Each number is 500 + 25 x the weight over its row's rms, rounded and kept within 0 to 999. Layers, rows and columns count from 0. Numbers have three digits each. The size before them is the row's rms in percent of the matrix's.

# layer 12 attention query, 160x160, rms 0.0889, rows 62-73, columns 0-159
098:490500481500534511451456521502528499494480475501455514504512484472489500491494502477509499491515518501499491483463538567488494552477531518495489446494452543470463496485499492511542539523524525508533527514531493496523508514514472513462512480503494513538476490472531550470448491525486479521540519531465489519533487495494451528520490507481495483522523522533526428475532534442492507486508512515463498471522482532503488512474481524510518543544515489504495536540498471501498492484502497
100:501510495462504484533456478520464470510536505491510538479528496501501500511511509502540437477495497558493491530483531466520505497527495526506518497518500504504452538504496510493564522538544538490542510487491478493496474534492508507470531498502525486442521525547504518501483492531502481491465509518520463473520532474514451476491530489504437527522478530524484489495500464492524498511481499526483494474488515476495499480519455454517491491472458506532493490469533498528455439489510465
074:506490488471483497513478489459511536521463520451498517486498509508491492513530509498467539519487506510511519550502550469515532484526549510471441515509504516518459521534542483472496530504494476514482528499505523508550499511539507485525478499511494502531474444463497464447535529458443479522518521535465470516496502513483520468457472471517519514475499502497510549483534519518484495497535501492483496469517531474544487468531480476510511517507521531506557536483491501504505495533514470
072:517475507475496478510498514510514556499488527506465541480497472506530476502479463479494481471460523541504497508522478455513527500550509475459484500499499507492488499465501496520496478528480502479486497503474482498517509559557475504465457495528543498568527464481516489488524524499489461468443519530486514502536505481444483503502485499507557511480485479482501535505502488500519484524532528507523496492529491477513480533486474539512458510517514436531493512488538495482519430489521506
072:547487514509501504513528454501517471485511476522496483494511467488508521516492502494522459531505497498488533493544482503498499500480431517495513472463489547506515517471536481491483531525534496533457476478477524504507478518501501522527483534483496481489542515460496481519507531497505563513471559451528495490510503554522501482498530503474571510472528509564521468505492523470473504493516533542504506497511482528504543533472516506524514465451490502517491513504500495484437489490461495
082:499513530555503506466516487526502469504523479529525506531478486495513561516477497518567485517505487482462489505503528539486471487454496530489504458527503471508511495529456505489515510520491483505491480518494528500509505511445518493524496472473482488464495524518477485565467485512482543489501485441532473527486467527546538524538541512525473530497508505474523476501470497485510481476501458518477539474450526507457499470481506492508517458451490497506484521498465529505475520464499523
074:473463471490510493524500529485474522438517477500534490529525488502522503477526485510442500492520517470482518458512513461511560506512503488472522517480498522481511501500510535501532511490523511501495510439502507494495511461502477496517434503501479494505461529480517549449527481452509487499528485497499504531580548476485544546473518494466550529473531512503501527481487473508467509487484518506496456532528485497517488491509514490469516519524485511493491498503494489509430490492456485
093:514441462518486519466514463521479443514523512510466463531477456487541519492452478529511499507499485489507507442509466501496511483490464508508496473513495505537527540513484495477492520504531453541506495453501522505513510520493517485554476499464529485499484510514479464473483550507511526497504531487519470471498484511539518522478537521445507526499492512571551472489483515484500529523511512548501526499494480513479514485523526491496534498461483492491494517482444484471468497490488538
114:480465481488532486494484486490487468530504511474499492502527491480528463455494466548477482455531490505483499450509506481478546485500455490517500557480480534508518554519505480526532541499507528534496475443538539502501507488486485537510505469477529510493492471532488529485556490454489509506541479513510467477532500493525547540484487486471502539492490554532507527478496487485461497540486498525509496516525512507540470503499528485496515504487470517480477555519477485510452495496486523
089:459497468501476515522509469519472474490523512463462533506521488462506504505553553538462465525447487532492507513506515527512508503441526479510511460493488492494525526545475475489517534515497527556495448494488506496519508485493510497520475488511488507511472515491524481441497522479504511484531511481478487510524497512512527486467546481491507517488529537513567502495482486483449485551494541547502504518509467485469470503524518474506516477467500499492434526518476489526514483460485502
101:501479489507498506488454501487483467483529507498484518493481489541503448472523447520465490496516478494492530446519513490484492497489493492499517496523454497494485515501530526508518563493486476510523513456507523503517522474471535552476528479487491517488491502492506505461525535493483476509547434549542471429496527502522501521467452489484524513513486512489493492495489486544462475520492488522514492494508522516509499507501499545498539539519485482476459541502501452510444509567484504
096:506466479519489461510512464512501442492504483506520524473542474449493492496482501514495513478547513536448496483490451507474504500493513460499512514485505497475511495488531533498524540481522473518487463467500519526505468456485479519538465475485496514472512477465523487448537531472508482467515538513524489502544491527500533533467533472480486528492481535510519474502493497466469504495497459528500474517490494508531544545514534458461537478495507513514464492497438497480482516513455522
# layer 12 attention key, 160x160, rms 0.0929, rows 62-73, columns 0-159
102:480468515522470536474464497507510486500461514512492515522494522523533510507476478506482487493522518504535502530489476489530464493488509459494488508494511529510515474458507496524511521512484507533492500524493502487503486536461505518477518463504502508546471443526518465504515497450581491524531479496495444516527464476511448517495476539524552474514503480468506514499554510449481538469517492531507485508536506484445522452516477510495486490510526490469533502505479528517524545501448478
101:535546489493514545494469501528531504522486543519512497527477500464527534538501467504527462485473521475510464482480526484532475480497507503457480445468544444448454476510503505535509478522467531500474522502500504483481488542472494507429512498460536478498503494531482494477516518515493520531505505514519487464533512470517510508515497523502509494541512541503534482460463503500546491467545505498473502502505528518491506500503509516496494527508520455540490464493515509525485450473466473
061:496516519561478503508531472522531502475556486530497505540498493514493481469521516486503516483508500519469479518488466493502507494477481546504502532505530591509474497541521491486528457467495509476530470527506482512508532512487456479455477472489475522488489505564518526529519535503501537529497497530523551515497488533503489562513510473487506484491514502472500514495518484482500494499464488495480502501533540498479461498498445523484466536487507495473479516459475510518443501524532468
078:492492532544529486489509488468514485544495541446495471446508556484462517456472518488499527497547504529508527470504494495538513480444456466509536465485492480479524526519508519528483506504522470506586506491503546480462477502516486501528517516501515511474471486504475483527522467527517477467458485513487519486521510524485512498487506496450454466492492497470487472468492529490493477509522495541503519508494475508521469502496530482508523453506481506511499482529509504513568513493497467
066:515503501517460492511495505435492516493560518501512548526489506489536527511499530475528463461448518503483509514452502525468519470430504504494452481489528526523483535510515498541505502508486480537497442507491527457554514487485473499497510472477470536493524483499522522510490492478471524502475456458507484536513505539504456513489487482518500510495498458518499525526529513501492516492519523464497472491470492466524522472460470481493491485502529500494547489482485500455493478490554532
076:495541519499492486502514495499513509469532484529475469491506522520544468532490499501502501425438481512512481528509480505472518529506549523441475542429490523498476464466511495497533431500481504474475479492473454460494504491490471507467488527497488519551524506520504549523486518506481525515456488523535507493507539502511477522523491510532490503507528465505494527509538470516468489469507508511461470495504516498502502478493502501460484552479535524495483512486490489485454485469516522
099:500482506528478454515511489456480524512547465477451522522454480506527528508520513499512494494493518477473512513481490529515484484503471516522480464535527527496516493511471511568506538492496512541510491524482508483515505505493473480509489481520495542504562509506515528499482454476529524504503500453515512495469482514508504481497532440497500474497456447470531508517485562466535507519480515511517506466507494454541508494515469514497530448450508500483501484485492500494444507487551541
081:517488496478518483485465514470552514501499469449479479515496496502512480510503505512499485498455521490490483501523508514471496509490504534504482525498504536492514485483498470539511474487451486529462529521519491476531495441524528489475489510490467498493514495480535515519486554512500481513469446508529481522501505540517507500507504507525533537503515446524509543493574526530502498457497535509496446473427529512486443480481512508491489515534495550499538520519493458498478498507558515
130:552496523503481428499542480512500468526523467480480530505477470505563521512501500498459493484502511503478521499497494525479511471474529478520472479500520515524504513500472468538517538505490527514535458494510492514514475488484506499539468539556496507480525488488495469501478514473473532511486484515480473513495484483504527475492543471497542486449474506509486478513531487478535519531516505544515519475475505521542531467464450483538540448445533514503466494479494534493518512489537504
096:476502486532493517520504526543497507453495481475507472480506550507449516495492500515552489507509474537532483486506460494522483526512461492531527483522481483484504536486509509479517504515525539496489494509473515488537485498463500477499538498455506507535470482515464496520535522529463460533525533495531498490525535498500464506523478509515448478501445509478516459477484435494483463503547512466488523555509482502485553486520490485440505533544488478522516471482497486507498521526476494
115:519486546493506512480581454438509500520511507518498503490490467499553504493488503459458512484487548524465549489539498489464508500507461478525485509471492504497536479493478512526509523494512440486472506479536508511480466515528542504556438510495501497506536477496519516481511527450527482477512488506484472489487453517495502518494524478506479549493501510516541507500488488487551526515488498523516483453514489534486455491440480507509513511501507506518459483532501518502509511469523488
097:451461498528475513503438489508495524461500497478482529487475493531466527480492501499553464543477486488550502487469478498511499492485542507491528502485507480476510473511512532505473491496505474483517479519497517490520552487501490519520538516456503495470509492532500467468503516560494459512492465496483553503522534518485503505466429507485476460512526486488486515505476517476423494480522501467492545554537462496525514512499521462491502536502487456482495471525505497496467514506518499
# layer 12 attention value, 160x160, rms 0.154, rows 32-63, columns 0-159
078:532499482492499525499489497463510436480499528527509494473553487506529558475539513466503510482479508498516505478528515465475467459489435498477504485571546562483474480541496520505502515515487454540518555506495548524450486477484497488492470497546510513469483496462519456487477496507510475546537492507532483512511486503500516486508471514506498507503494517512513496477462527466504505499506475497504518454511479490507481511473500527530507530470478532540484503512491489486492554476496500
082:509507477471493450513506491539539540506482549486482508500540507539508512483463468503561463518506501512518461522502494520522533528506496492526455490525523513530535469505506513513517448480506516454523515489454527450475513488474517470539493495506496506472492495516465483494480448512466499520505513458526463496534506503515502482516491523530462508524510456498508490507498489510507490531502540502560460476461514527510533508498487489502454500479514543505508483514482437503531528483463457
080:512483481471497483507516485498533523473488496543534514523500498514525496474503527460523493531463537487485505485485522531490478517525523471494507400520494469459484513532534481500496524522519509535509504488532455482541522485541523496490462515468502496515491547493472479467486525527442519469493512450512490468509534531508531489516468481515485502516453479470515526482525498489482439533483509483491459514496487512513498471478500521491464488527561533486508498488491529498502529507498549
081:489541495466493521455460494507533502454456499501501498560492513482504495519567489534532523517488506542522504542473516514498531463455531526495479481472515544511490496511517496543508484520485541516513481507558502489525469519523495486481506486486498485454504468541549501484459492472468493507516508484501511480519535514540499512449493503477480494515500481485501464473480477545525492497517485487469522531526503496497485499503461519484498522461489463517469451531462510517460466462469513
082:499498513438488472499462504542449481497517480531494507516497492467477511492516516522533477526503517473485472491526523473507558482505489520493525511508537493481512528510539469493502481479505520492500536512504515461464474556505515484484504424507496466491519506473519463476522499520508530515547498472558512476486478488516518502497557550498490486477530496525483452476539500518506533507520505508502501483464498487503466507515486545529503507504520447466491447479505502552499471482488445
075:452466504518458503492498464527474515569468452523504507474534504505505477482508461510499480485479479470481486459450481499484466521543524515491499486527513498444488473489527500485528501484467512514518515518487462496480563512534473511501496478487497516484523460514493475512535497530459530502458498539522491508515510503503516469487521502458510569534527498466466468527466522483495517484485544534485498524475506509500533475501461529508511493548496472469536529473494522492516488473498516
077:507496472486485487520512493507486472511459481479468478496465524530501540532508539535512456516543473550509527482480488489512480480492497520497502464463456479469529465435514513496525509518509528487500522526496500495535470470509519511500506455514522497528461519445504514470506482496535510559497482496519478516510553482484493480451504524488508485474505529535550418493470498514487482532526492484468503516484510531472502543507491477517529480509451532530523466514499517515473512504492492
078:534512525519538513500505546508520461494519483507479476502485544509508535497469458523504495517460496482518446454534528457444485496496502504510502473458490475498498518471515498477465489506491547513491468483491522510488498478494516543479495462498509502508514474478513480527472497497507523535517483464484488454500563530489537451559514455498536504453490516521506498547499481507521527472494474473538446472491514505507524519495503496529530517513528529450501513480477472539531496490471482
078:497495508543522528488521537466503487492482523500506463476503498509461525506484481505477486481472494467471488508483520509496473528546523509510446491463538507457520518494523500525538498518538524487500475515487497532476477517520449491569490478509518461492520469494473495485496538485512478502461455516487489522541560503541557504446505529489505490505523488469540537510488518535547488503454507452513481473473507492519485487494450460497520483536476492485469490506520483514500506535467498
078:501517498429512522507550475492515505497474499506472508513509524493528491487491507495507501456473492478503487506455495512525527473504501453466533534499549556483520476528486507487504509466514530462468468488475501513568507488518482487477534518485507518509513464507481495536533546533543520538484502533472515439526508525531498487505484476497492501478507474534535494479518505545435483515508477491458494456494464500516532495506508490521520501460465513491487525473490506524554471511478474
086:489507500503530499453537480512518556490555506578501508532530518525530527501487533503460532462496532508489484469502503480456500549488466509520490493493501486458536511496508494501508496486469497504481482494535499478499519478519463527456499512489435497465500509492525487526499527528483475510470505493466503501547519473497535487514528510513479479515502473510507493483479441490478477546512493546517496466492498491487518504560476445499460506475528505479554494530513467483472480527477476
074:531508553519526480489511478519526510480524440496487513510509501458479570536516480498490479474538548517505512508517459486532535524500476530497499473466542476467474469468427516473476490461498514459520522479490503502475507509487462541531471496482490464470522519489499489523499510497511518499489495471480530486507459509528459495504473449496513481517522473482515494527539487502510498482491482486534498518487540530496492470522472476509482472490550464522519475508493494514507532463545545
077:511491470500481508518518485516489494496526468524476545484540479517463512477494529516474508541517459500502486494502500526497506519477514516516484506503465477512507503515507487469457529529521489491442477499528558458562505533518501508532489529482529503540510459498499467499532521509517513468474480514517453493464530508539465477482524517495473537444465507472530574517453517482515530506568514524496520515457503502469538485496502503490459501486522493525480482496510493492525459502478495
076:473496480483480484515520518590569534484439492552454510478473495500496504555492517481493502487499512489483533517485486482547513494521550524483510488485482510465480494511494486497513528458483518508506489484519475520479440511492534495490518536516538505479545468481517468506517487535477442496487514478489466509521495489494503517540500494455472476487473511508499497529493483513499458530512521501547485519477537467537464476486505491493510515481472523465491516526491482484476518526550510
080:493472502492511487484501484523490496493504542479484502505509518516471503528471463480514500537507486490502498523474492468525507467501519502517528502470531499482524530552484474518506502500545506461462484495528468510500462520508519472476451490543497466497490502490561544495559525559445498442525489549527499489514444517488483487510467470500460490488476464512532497496545515523519475494491501526501501518466511504476526553514455502505501543511483522505505521495496513517540542460472456
074:529532501485507437497462505479519505471514515479538524481472512537496504495543482523490519436469478469513528476525528512521519501518508575545505472479524511532467512444542483503513459491539523507544519511505487468496457523510506521489497512506459529491491476485505548512477498519527499512506505512469526470489500451460493522492521483511462499505536501510579495505512503471489530460512477544486498498494477508544467516489509519487470529494481501469482476488503488508482462478503517
077:474473526538457482514530467519491517493484537549477500500492514502492510563512515521509534488494535492443532466472499528497492506514538493481521479499495491505451499518475522474505467498468441509466536491508497491460438500505507524507485494525525485495499485522492539533538487511504525526516523482485478533510507540469526529453511450496495530522515486523496469500503487507534464507511514521507456490493512466489484451507524497458490504547485418481515496516522482494479500452489490
077:495442476469467480493578531471536483512525526489492488534494489510472504498531492497483526486486484486472484513503508496441509516508504507471518562478516500511537564519517470513500515486483482501530511509509513471514529507465478509499479454467518523502472463454495521530531546516473530508508514478487508471489500510508490536465451502480565489485516499515540497506479445529493449507525493488504491543462517538533539474497496473506509458503493501520504501474524528483521527512498507
085:479454512486521469542460484502503480553456536533534495536531480507457468515504504499480444477514501543504485490511484490472533498540490524471480500487529511511429519512535486503531512503485530580464516475533471473511527490513514508494525491462490501490556515530501490491524496501485514503530467510495505520499491566452478495498489530466500463482500483501484518474511485496506459498480471481488522487492541486503517532491512507541491500452514467477551535500481493484516484490503514
079:470461546522499492529494504481461464596553489528516517510514467512489506534553523520483475460517471510532483520456490498477476522494490492500506508494452520491476468522515487518472472503510506478472465486506511535490433514514488464469493517506464544553490490520535480498478538504508513511527543493496529500452522526515489507471485486498514489496494494482520514512528519485448470492524520455510474491491503520515501508503518510503498545462510498522494490483484496474509496544560483
074:484539518540493487480468525527520513484484501521476496505520517485523519502510478529464471539477557478521517478517500510443496446543566498535469524482500519536513473475451481538519526483493489472497494525518509503512508511515456484461465541520503501486498531464503526500486448500503538511514485505499438490488518512492477514493482484496547492513505492454492503462495480487516485541491544489509490531543484484473495546531494531506539472461554490484506472481472516504515471483485518
079:460502496508447530480512472513545466510498514474471492420500482482505537503508487496511462510525489527491501504486469466490560488503520491490465486550528530494513485540465514501468485513536510530509471509467471490489514504517507487490531530468528495512479490492526510488516493495510480556521542494486507490500455495474529496494514501522465486549518452490493528486527488504498530484504466531536504503542507560463463502469438503502479485524481493497474545500543490526458474498480474
072:470515497534504464507525518476497505521479507499546493508485513527493497561547487485534487540505480502505500503478466449443509502528463489473480506514446526496456519510496469466530529488545496468476499474472504492480501500548465448508461498505486500453449534508525524469505532455510468476491479520495498502497547518495507469478444474528466504465488507506538487528513501494482523505520537519503482549472525488513451509476486515530480492511509528500486512512525490485507519499522549
079:562553481533497504485495466486497506495501503516530453486496542515497483509472509547457524520494479516480505539497494503514480550494474475515481513511472500461502483487513459530484481485485494536471521469551490461535492507503530535474511523488533513517522510471529512454476493516528488538505497499472467526461456521475506488454471500504500516488509512521476498501511525475422473487506504474530517490514495461501500530470466471468502528554509481462500522474540508536532476534511519
079:450517464481420509443454544507496463505502458496504483526521508489531481474483493528503492470512516541510499496508502504536466502448466479479470467510547425532495516516476533520541479534501509477474491524472505444518451498508499499529526476480495512526513527461520541515469481516496511505473467505511512490492526463494501467502490501481491488505509517529520514506530516484508504498529486499478528516519577508511493533537522522479475505493534503507481496507517533510516505497538499
077:495537517522531516509502499494521477476452484494485487485502488491506457506510561510503506521473517512473484497453455494444495544516461513550531517515512479516514469503525527499499511495509507483476499504503517495503465473523513506506495485530457537506482539474501500496488540507532520467516505520482495484523446524499526497527509502502489458566530502535481484511479515496517546499538493470476494526489495498463492513513509457471539508481488498448470485454446466507522551553499439
076:463516479485504509514492487483516518518495512494485508515525511469524521491503525533487504532462543469522448527513498500511510572491526529513483514489489520514519474536481479493460469478458511466538507479538505537504489484458532523509482527492512540516509474482457518516525514522575502497477472504507493485477477540480471491473485523520462481451513475550484531507510481493511515519498467493506509501479472492458463489561496522470503479513495503440464538533498501494453509467492538
071:472521530507530483523505482510466482469495499489482487468444509499492484455484470485490460541504565492494527503481486524522439517533480462471442516504463499491481500450495518478531514490487563480531486483484421544500507512514553516515509511502488505487503518497510489510464502496522500494472520475512498511488530507490501517505481481468453551519496549522526502450532511510478515516517481486522520512496522501511494529520492481507467453520470499562515503491503530497518511547508482
076:517489473493446525473536511550478505533500513494496472534545492537480526461495478491536506533464511481524460497517449508507511486528500519494515520487481477494492484514481483506528478482475487557496523484486472476514511487496495511519528504527489493552521472492503491542452520485494451509506519493507534474502505535528508513500483504571558526509527479465513529475481496490518476475503524545493574462502520492494521488474513485470521484470476522461528459502457502463504533529495502
083:510513503519485456492455469495537521534534482528499519491533490469536525493513544514498542475505509541474470508496517488525453479507496521472509493528477552482520498515470524502476486489515491531518490499489505481494505553510507500517483459498521452479511522505504559494465487511552522521502501506528490500524520505481487491489501485513480517513526523452512476512515503503545454508470519519483436515511481534575516528476477490495500523477487465465472509502469473445494454560482498
081:509518519528502446521534503545526493463512527531455517521488532493504530449528470524478495470505513477496495529493556491487489478475487490546492522476481482493504462521483499475564469535560427503490488517503482511500513484511478564459502487542498531506452526515481490472489473488526477477466516510495516476519515518557492495523478516458529505524494516467487493490465518526519488502504525465458506509518506488477514502517468503485483446487471530501497508514517513489511476515511535
075:466497512472495518512501477519522472503500516516504527504479497497476536519491462493482513545509493503475471492504479521512518524543489550469519500496461515450499533512568494536502475468502484521461497493515538471494476456486487505504481500469524497484495526502509482485460501466516462483495477533511506492511490438538495446509481502492513503479520510532480488548484492500566548519463434503504497516546434503513556515503470488494499525470492494489490497460513484493542530511460489
# layer 12 attention output (transposed), 160x160, rms 0.201, rows 32-63, columns 0-159
078:509490523482491514511498491521494518494535488492526524482428536539481450524497475485506452522438491511473495504465539465534475468536490506455516523505463477541500492534523538537503473538505524470511482488485502518504479492514542465494479516483495494526515521515449565471505538486560464477484448471484522499492466543494482495493520474486470485485534509527495501504506531493465509483520546488509519518479504542476514500506466493513472487506505543504504497496466518531528509480509494
085:514466492486521559491527500480456530470516491487485500554494528504450539520554496485478497507489495480490514492472516491499480457510542490493544523478485508460509508508460491488474534561489521535496517486529507549469520498534536492488526495511459495502504454508474515589561550490519461497505489501550489497509463485484494499472491494452515502472480484536489512538501480484511463525481477483493507522512490528523474496520492488475470494495482490470511537466486515481498518491483499
091:492525492524498533466506489482459489489528497489502482533521508469496527548437500486521492492512459525529476514531483476502499503475498476506479514507485500504485521509491497511484526488474482484485502534448511505464489480557540501506533491540478464439494479497512530541471483492539508542536549542529506529470460440474462473488505516510537524512514511512502467492487508518511522474501513518521531531458492482538465505517430484497505513518488433507479523506517474529525503510489489
092:479447476554490524516525539510488461504543519486478519484466511474529505481486487495482521492530488430485490524534479519517487514523480508534479523507505498462500508537491496533534475513501484512496539495493497517496557486527495538546537511522475482506470505440447506503564510523475523494485481491530509498448492447485465476494496472535508522513503501521525507485495485495477545498478496520467500480467530493507534484484512496504521507508447503497548478473465493458524517489525465
087:509491513526536497468507535512517498508498523518486498495496542522509469553492475484491519485501496528473497501530485523518489536494490495523479529489456556487502514433502523512499496595480476472530492499465459564498549442453510519528534480486482507488489456510503526450482528494470475505528497473491482485474491476496509511476493489487493516498514495475493529516477490504523475470488459510520486500500479499473502481515520489528519488526490557491485484525470502447515505504533563
093:541477496552548500462522471509534517473543538492528505484475476495484503521463514487519501511488481491480488504557459519538515487484465497499488516484507492571488516453494510493469493493469514466449528446475470463541453482495486483519503474521465505518520525521528475554520528448485480500506490518479507487534491507498503534541521498541510475503473522525524515482499444512509513502499476486510521503504502496508478527496499457494472472463513538500487521538535479506489479537508485
079:543514506450511505499502487508496510466472519505472522479514496481477456493472444477467563527473499458515488519517530522500497474481467497470527541501528486523485494496487520504458472556459496506542491512530481511541532514489492465538478480436508516502511507506545498456502526508517537519532459472484500492487509473507479509494462474503493529510501476495472502520540479496496454482525483506500516482512548531545489538513506521512511505506535531479476509503502492504524545430480491
078:470487519478534483440485478486485475520481483484481505494501484544483514506513494514486497485448570479537535548505483548488471509474522500440509507489521566512527516517494480523505510520477505522516514496516528503537489517519469480546525503487512495517503517502550561467499552486505486504517483484501471468480421520503465468483466532505514507477480468488505491501496459520479512517471554501500515501493452517453511511510516523467502482514498504478497499493539507513479492456511511
083:507502511475480475526486464525485498496500482496473529489538544520512504457522467490476533500468525505501521503531512508461543497480493496513574516505485488554515491498493488466525522488444528516517536504517521491423457554513517494492520500480433544475484514505476531500485537500478508472521498466484463518481521524467465505512467510524490488461469513511496502515500493458546492467512497529545507487520475521490512536512493515452490493460515519484511502496468511496514545464507500
082:502525460520449498515512485457485529576503500498541495492460514499495494484465485474459501527536497496475484522508504477470513509531537521486481549496457475499483499507490498477488529514468503534494509540491503470472476526491476486485497511501517524496562509490536501476488470515487515494491447433524514496499467498518493526471532498490546532491491527470480501492461479476538513514482553545510489516492546467492521517472507443502549522545487471530501484524506486509531499490475501
094:492476481495495504467485515489481507493445490510461466410481532510502469483518480519529505536518490498529474491495500477505507482504528495499533508520518513489509533521463518527528508511504499554449502501496457522513494529476526488491515478495573542485494530498502509528495499518501496534514516503520490527438517505454497511504476506489499505496509514488521490508519504546564533462473517452492470488519459572512506501488509544512499477490519507469465469509469511475460489470511458
086:494509464518499516507451514468477498498476516488463500506483494518518484487510505487528477470536478483482521510481544516474501485530523504559517534527494518523544508501512487527533479518497472484504521508543502492473479518518503486469544503531564491531462495508484487529441484531496470499478501540480506477497516478462525454491524512552507464442505488523512510480467519513496517498487496518465428467528540465482502495479539479490516488543510511463514479523519534467449501525472499
076:497484510497500509490484477459539538492485545499502508461496499579504497537510474509550516465469497495515506487469520465542457468482527561533486533521516463464503507515505527530491557465499485503526487534452485505462508485487501470474492515522561501471512507532504491515497518490479529533545488499467493492510468468506503522506492502454526466546516482510454496478516497477522491499485433507491520497521478491488475495486474481514519511495513512505460537511483449519481518500531512
089:472506481520524518474504482478460523515509463486500472499484524525459490485490470485506537508549498491488508462527505528477502484466491477495520506500506529545526483546482495483495483536478511472509541489518503559503560487517455525498431488468501512534476493524519487512469503454490524496577491499477503504487528535519485500509497527572495462505512492476506499462488505459502505477550514485500456463514520489491545528523466511492493479496511454477528500492524464520541509493483502
091:502514554470488492512479482465536512512498528506521488498496523510447515482560512441500496487514527527506447493498438499492496525502488515484473522516507539541491483485513521501464461451484454503525514515513500539504513457488478487517508552506489523513550496501463490483494478505506527518509492469429510525487550496517508505470500521465515512519477465480490462526487494515530508530498468512494475533530528503525508457514517522471507443504519525466487463539458518497501530510494489
088:523462548545482553513534518517459523488525488514477514518514554458537494502489511520502530538514502531523513516519510493474485500474528482458516527534501482484496528501452524497479479502478481450502494511567516535502520485483429516500524498475535494482502492519466499470517529488454502470510501492538476502494508490522461470475501518471480533533529501448422488478462511521494531520472497491506496478494484495480529475511493474497479512526505543516502484492479475512481483525464514
088:540499463500550515464488499511515546501495513458512484489516472488527510517503486512517526531514454514493520518536470513552512472493479477487463494488497501595519457495510496505499476474501525480500505501487496471543554487494481522481461488478487491480538534496515463490460485488488496474483452496536524488466533536507498506533485541526491459502529508480484492516490495512501552527468496451481462491557505501491523486501459472529513492472511498452515514477525479523491497509511545
082:503520541510456528507485477585486464478476501519495521492482490480499537495490494493551475514503534541465529460497515520561511526524466489514506447493463505501483474498451511499503528435473499464493489534464522511481488538471481497510500518489483508505498511503534447500493473528511507512514507541466491540455490462479524466479535500508523530503468496499486541491543525496517505506516534511488478492489495477493495530488499528476520488513504490485521528489509554516454479463466524
095:525495498539490505448508474518484481507528476495484527518476505510521508496455478499507517478515470478482508495501500538460472530451515497539508480532478520484558461491518480511515487475506474456508509504458521480525501480501511565516484504536519507526492446514517520521495454522488495523495527472478473482491487460548530502476568543529533524545450522467485482485538508498460485526539506512479468499511468504485483530508455506490476523488536501489476466489526504517512519496469528
085:523487510530514520496467472512495492466512483450484486494499480477524453486480487509500554507509528530510537503515515506463489501502500492516530496513531458494482488497479515534518567473519513541524508511480476501529482482492536505494501430478562467468514526503471493481499497462474500499456501514466518478545509534503533496476494494499517507529487536456472524434511515475501525502490508543460492526481503499452528515473487502524496515513479546500496501496535498529443532531444508
082:496470452513498504518500525491486506530522508512472519497501476441472499482513509474482497473494491472450504529485438524566510497482488515487490490508507500517471501566552513504496480539544531542528457482469479459478519459489515544482534494527493492538522452486483489522471530478543504506512506478526510452495507439478533477533506509480513509503473495495509492537484498504508517455488503485523544508529531520503483510446509482507519504527469495494518479499489508482470519511557513
090:495519519513516450550478488500503548484467525528500527508477516492507447500527478434496558512501487486481481487513520539506501528505495522472520493508467455492480515484505498497454488528479481489506493480508507530540497486490477518491500447499480439517530528540448482555508528479487493480480522495461504522473487501533485504513507492463508512473518502506539500530494496514490462518515512473535513503482522467471506522483573461493524490484493498484531494474459499512570530502499541
082:494512512489497514528471497541488513475511438488474500527510487521485495491483503466502511479494492512468468564505566492496456480488515487488478512494551480541518485520494499498496516511491477543506521523477457506471455490515551503476450499499530498500496479515492482544486515503517541510525543485485524504479576489491494518465563511493512519551506478509473492487546485468482436506484484495490465539508476482480516522494484531526522532473525518498505460480459508511502498506456487
090:466518515488499510482511480528515506538496508561470547535497489470483469545474495514523493458501531494510489458468487471501480477483516510478528496457501419521466496503475519498499533471507458508475493525533483485513482513488493486497531480485433479479546509485471513504524500518519513503488522532502510505525532437474497501501519510528499443513504543487501562516497490529488557527513532497501501475455506521474480472513516532495519512474526512513497511532514499493471533484493446
081:521484523541502497589517500488528512520485513495505500519468507469469479497528517492530500505512471490524519471480482542491501518499531462518521534486530510435527484484524507471473490497461479476513518473518457535500532475511532505487495485481486478475483501504495504449481503521527478505481490495521578480511482474553526517526504515492475506502472462468477501515527485505547505532520495485529486457508463481496527452467524461486571473529492534503494501520461514487506508477487485
076:495485514466498527495493436472550483527532484498541467517510503507491497514481464516470522533512492511501507506483502496480489494505494455459493499456527509480499545522474460517473514518498534508523507533503467519501489499507529532493493512488527450485496453517515526536476475498473489482504492477506498540512531505472459523471456481515492480495478502467522543500534523514454482538515522527496546464540507491539497486529494568472487450493449528496520475509493511572486482484513505
084:515479496513498522485466502501513508502536484508501486473464460527456476495525484480494447478469518552465510499550506462494486473491503524525515491513502469493526523475523502521505514458557520523512435518496485454542513503525487466500499508522549460508493525510516466552507500525491510491503506480534495484506496525484524502492513518461521510495499483503464484486472492494511457529513531510509480457515510494511496478461523510509541513489453545546532479440502455517536448531537503
080:515545488498478492479520511499467525523481473476552546511525482530467484502488523506448501481497435460548495518503498506444563476478484520477537461498512493527503487479514476498496522495477481499495527479513555502518450481510499467459546481498469523511500470517501492491484501539511507502482519535492504499528533476497517516447515511524491454495496515554509490489500477505524466495489497512499544530556535488474489451490485490520512476553483531469501503517524472525517492483471497
079:486503497505566521486522474452547476497470514515464537473469480468530466480511540518449494499493496482442496442477524548510452479521517501514507462519511525524506504487507555484503483508554554478516512504487499510484473503519522508543493516506511497487465506508516503530532509480488485492538494488500488503492476450487470510501494535490448459515493521535460480512529517486467496477515509494528428533518475523509502499492503527503515498543519527518478521499488487518477466523489469
088:484493499536500498517499490557412497519526477483488502504515514505474473530488480514494523505479506434512546490481462484489486548527467459513495494492520525533527496517503509507487503569471491494469475478534496526502507489503494520486542504507479509502497504507496517538502472482439481520444516481473556496491518529534495499536491487469459504442470502497490489515476490532494556483547458511510542530493526504466471477504510512513547478473519513487504490475515515524522491487488486
083:505487488493488538487486496480465481491467506488507545466499449526502513510499494434548521525508484492529500510481499484506490473521510490462489475473509508501509513517464507520509516441520527512567492501514515474483501542542524471503511492471481535505554486490528464497504507480484521464521480546518514501543530534464497492549528476516474473462439529523529474523472469472513501449492510507490530508469516536477497470499538494527484476501542494487548491483511539516482483502481474
089:477490555491522469434537537481509531530513484502493490541443516501519487479497511490532483484482485552507486505474545459500485461512481467496525487512528489514487504505497527450492469514500520531530520500451523519473491526512477514517506472515524500440494487510530495519524475485479531487508471464480482488482472563495506511497524564490499480510517507541499557497509487512448471515523507499461518489459510487510488512498566496486457490500543521538503500496505492480469502486479494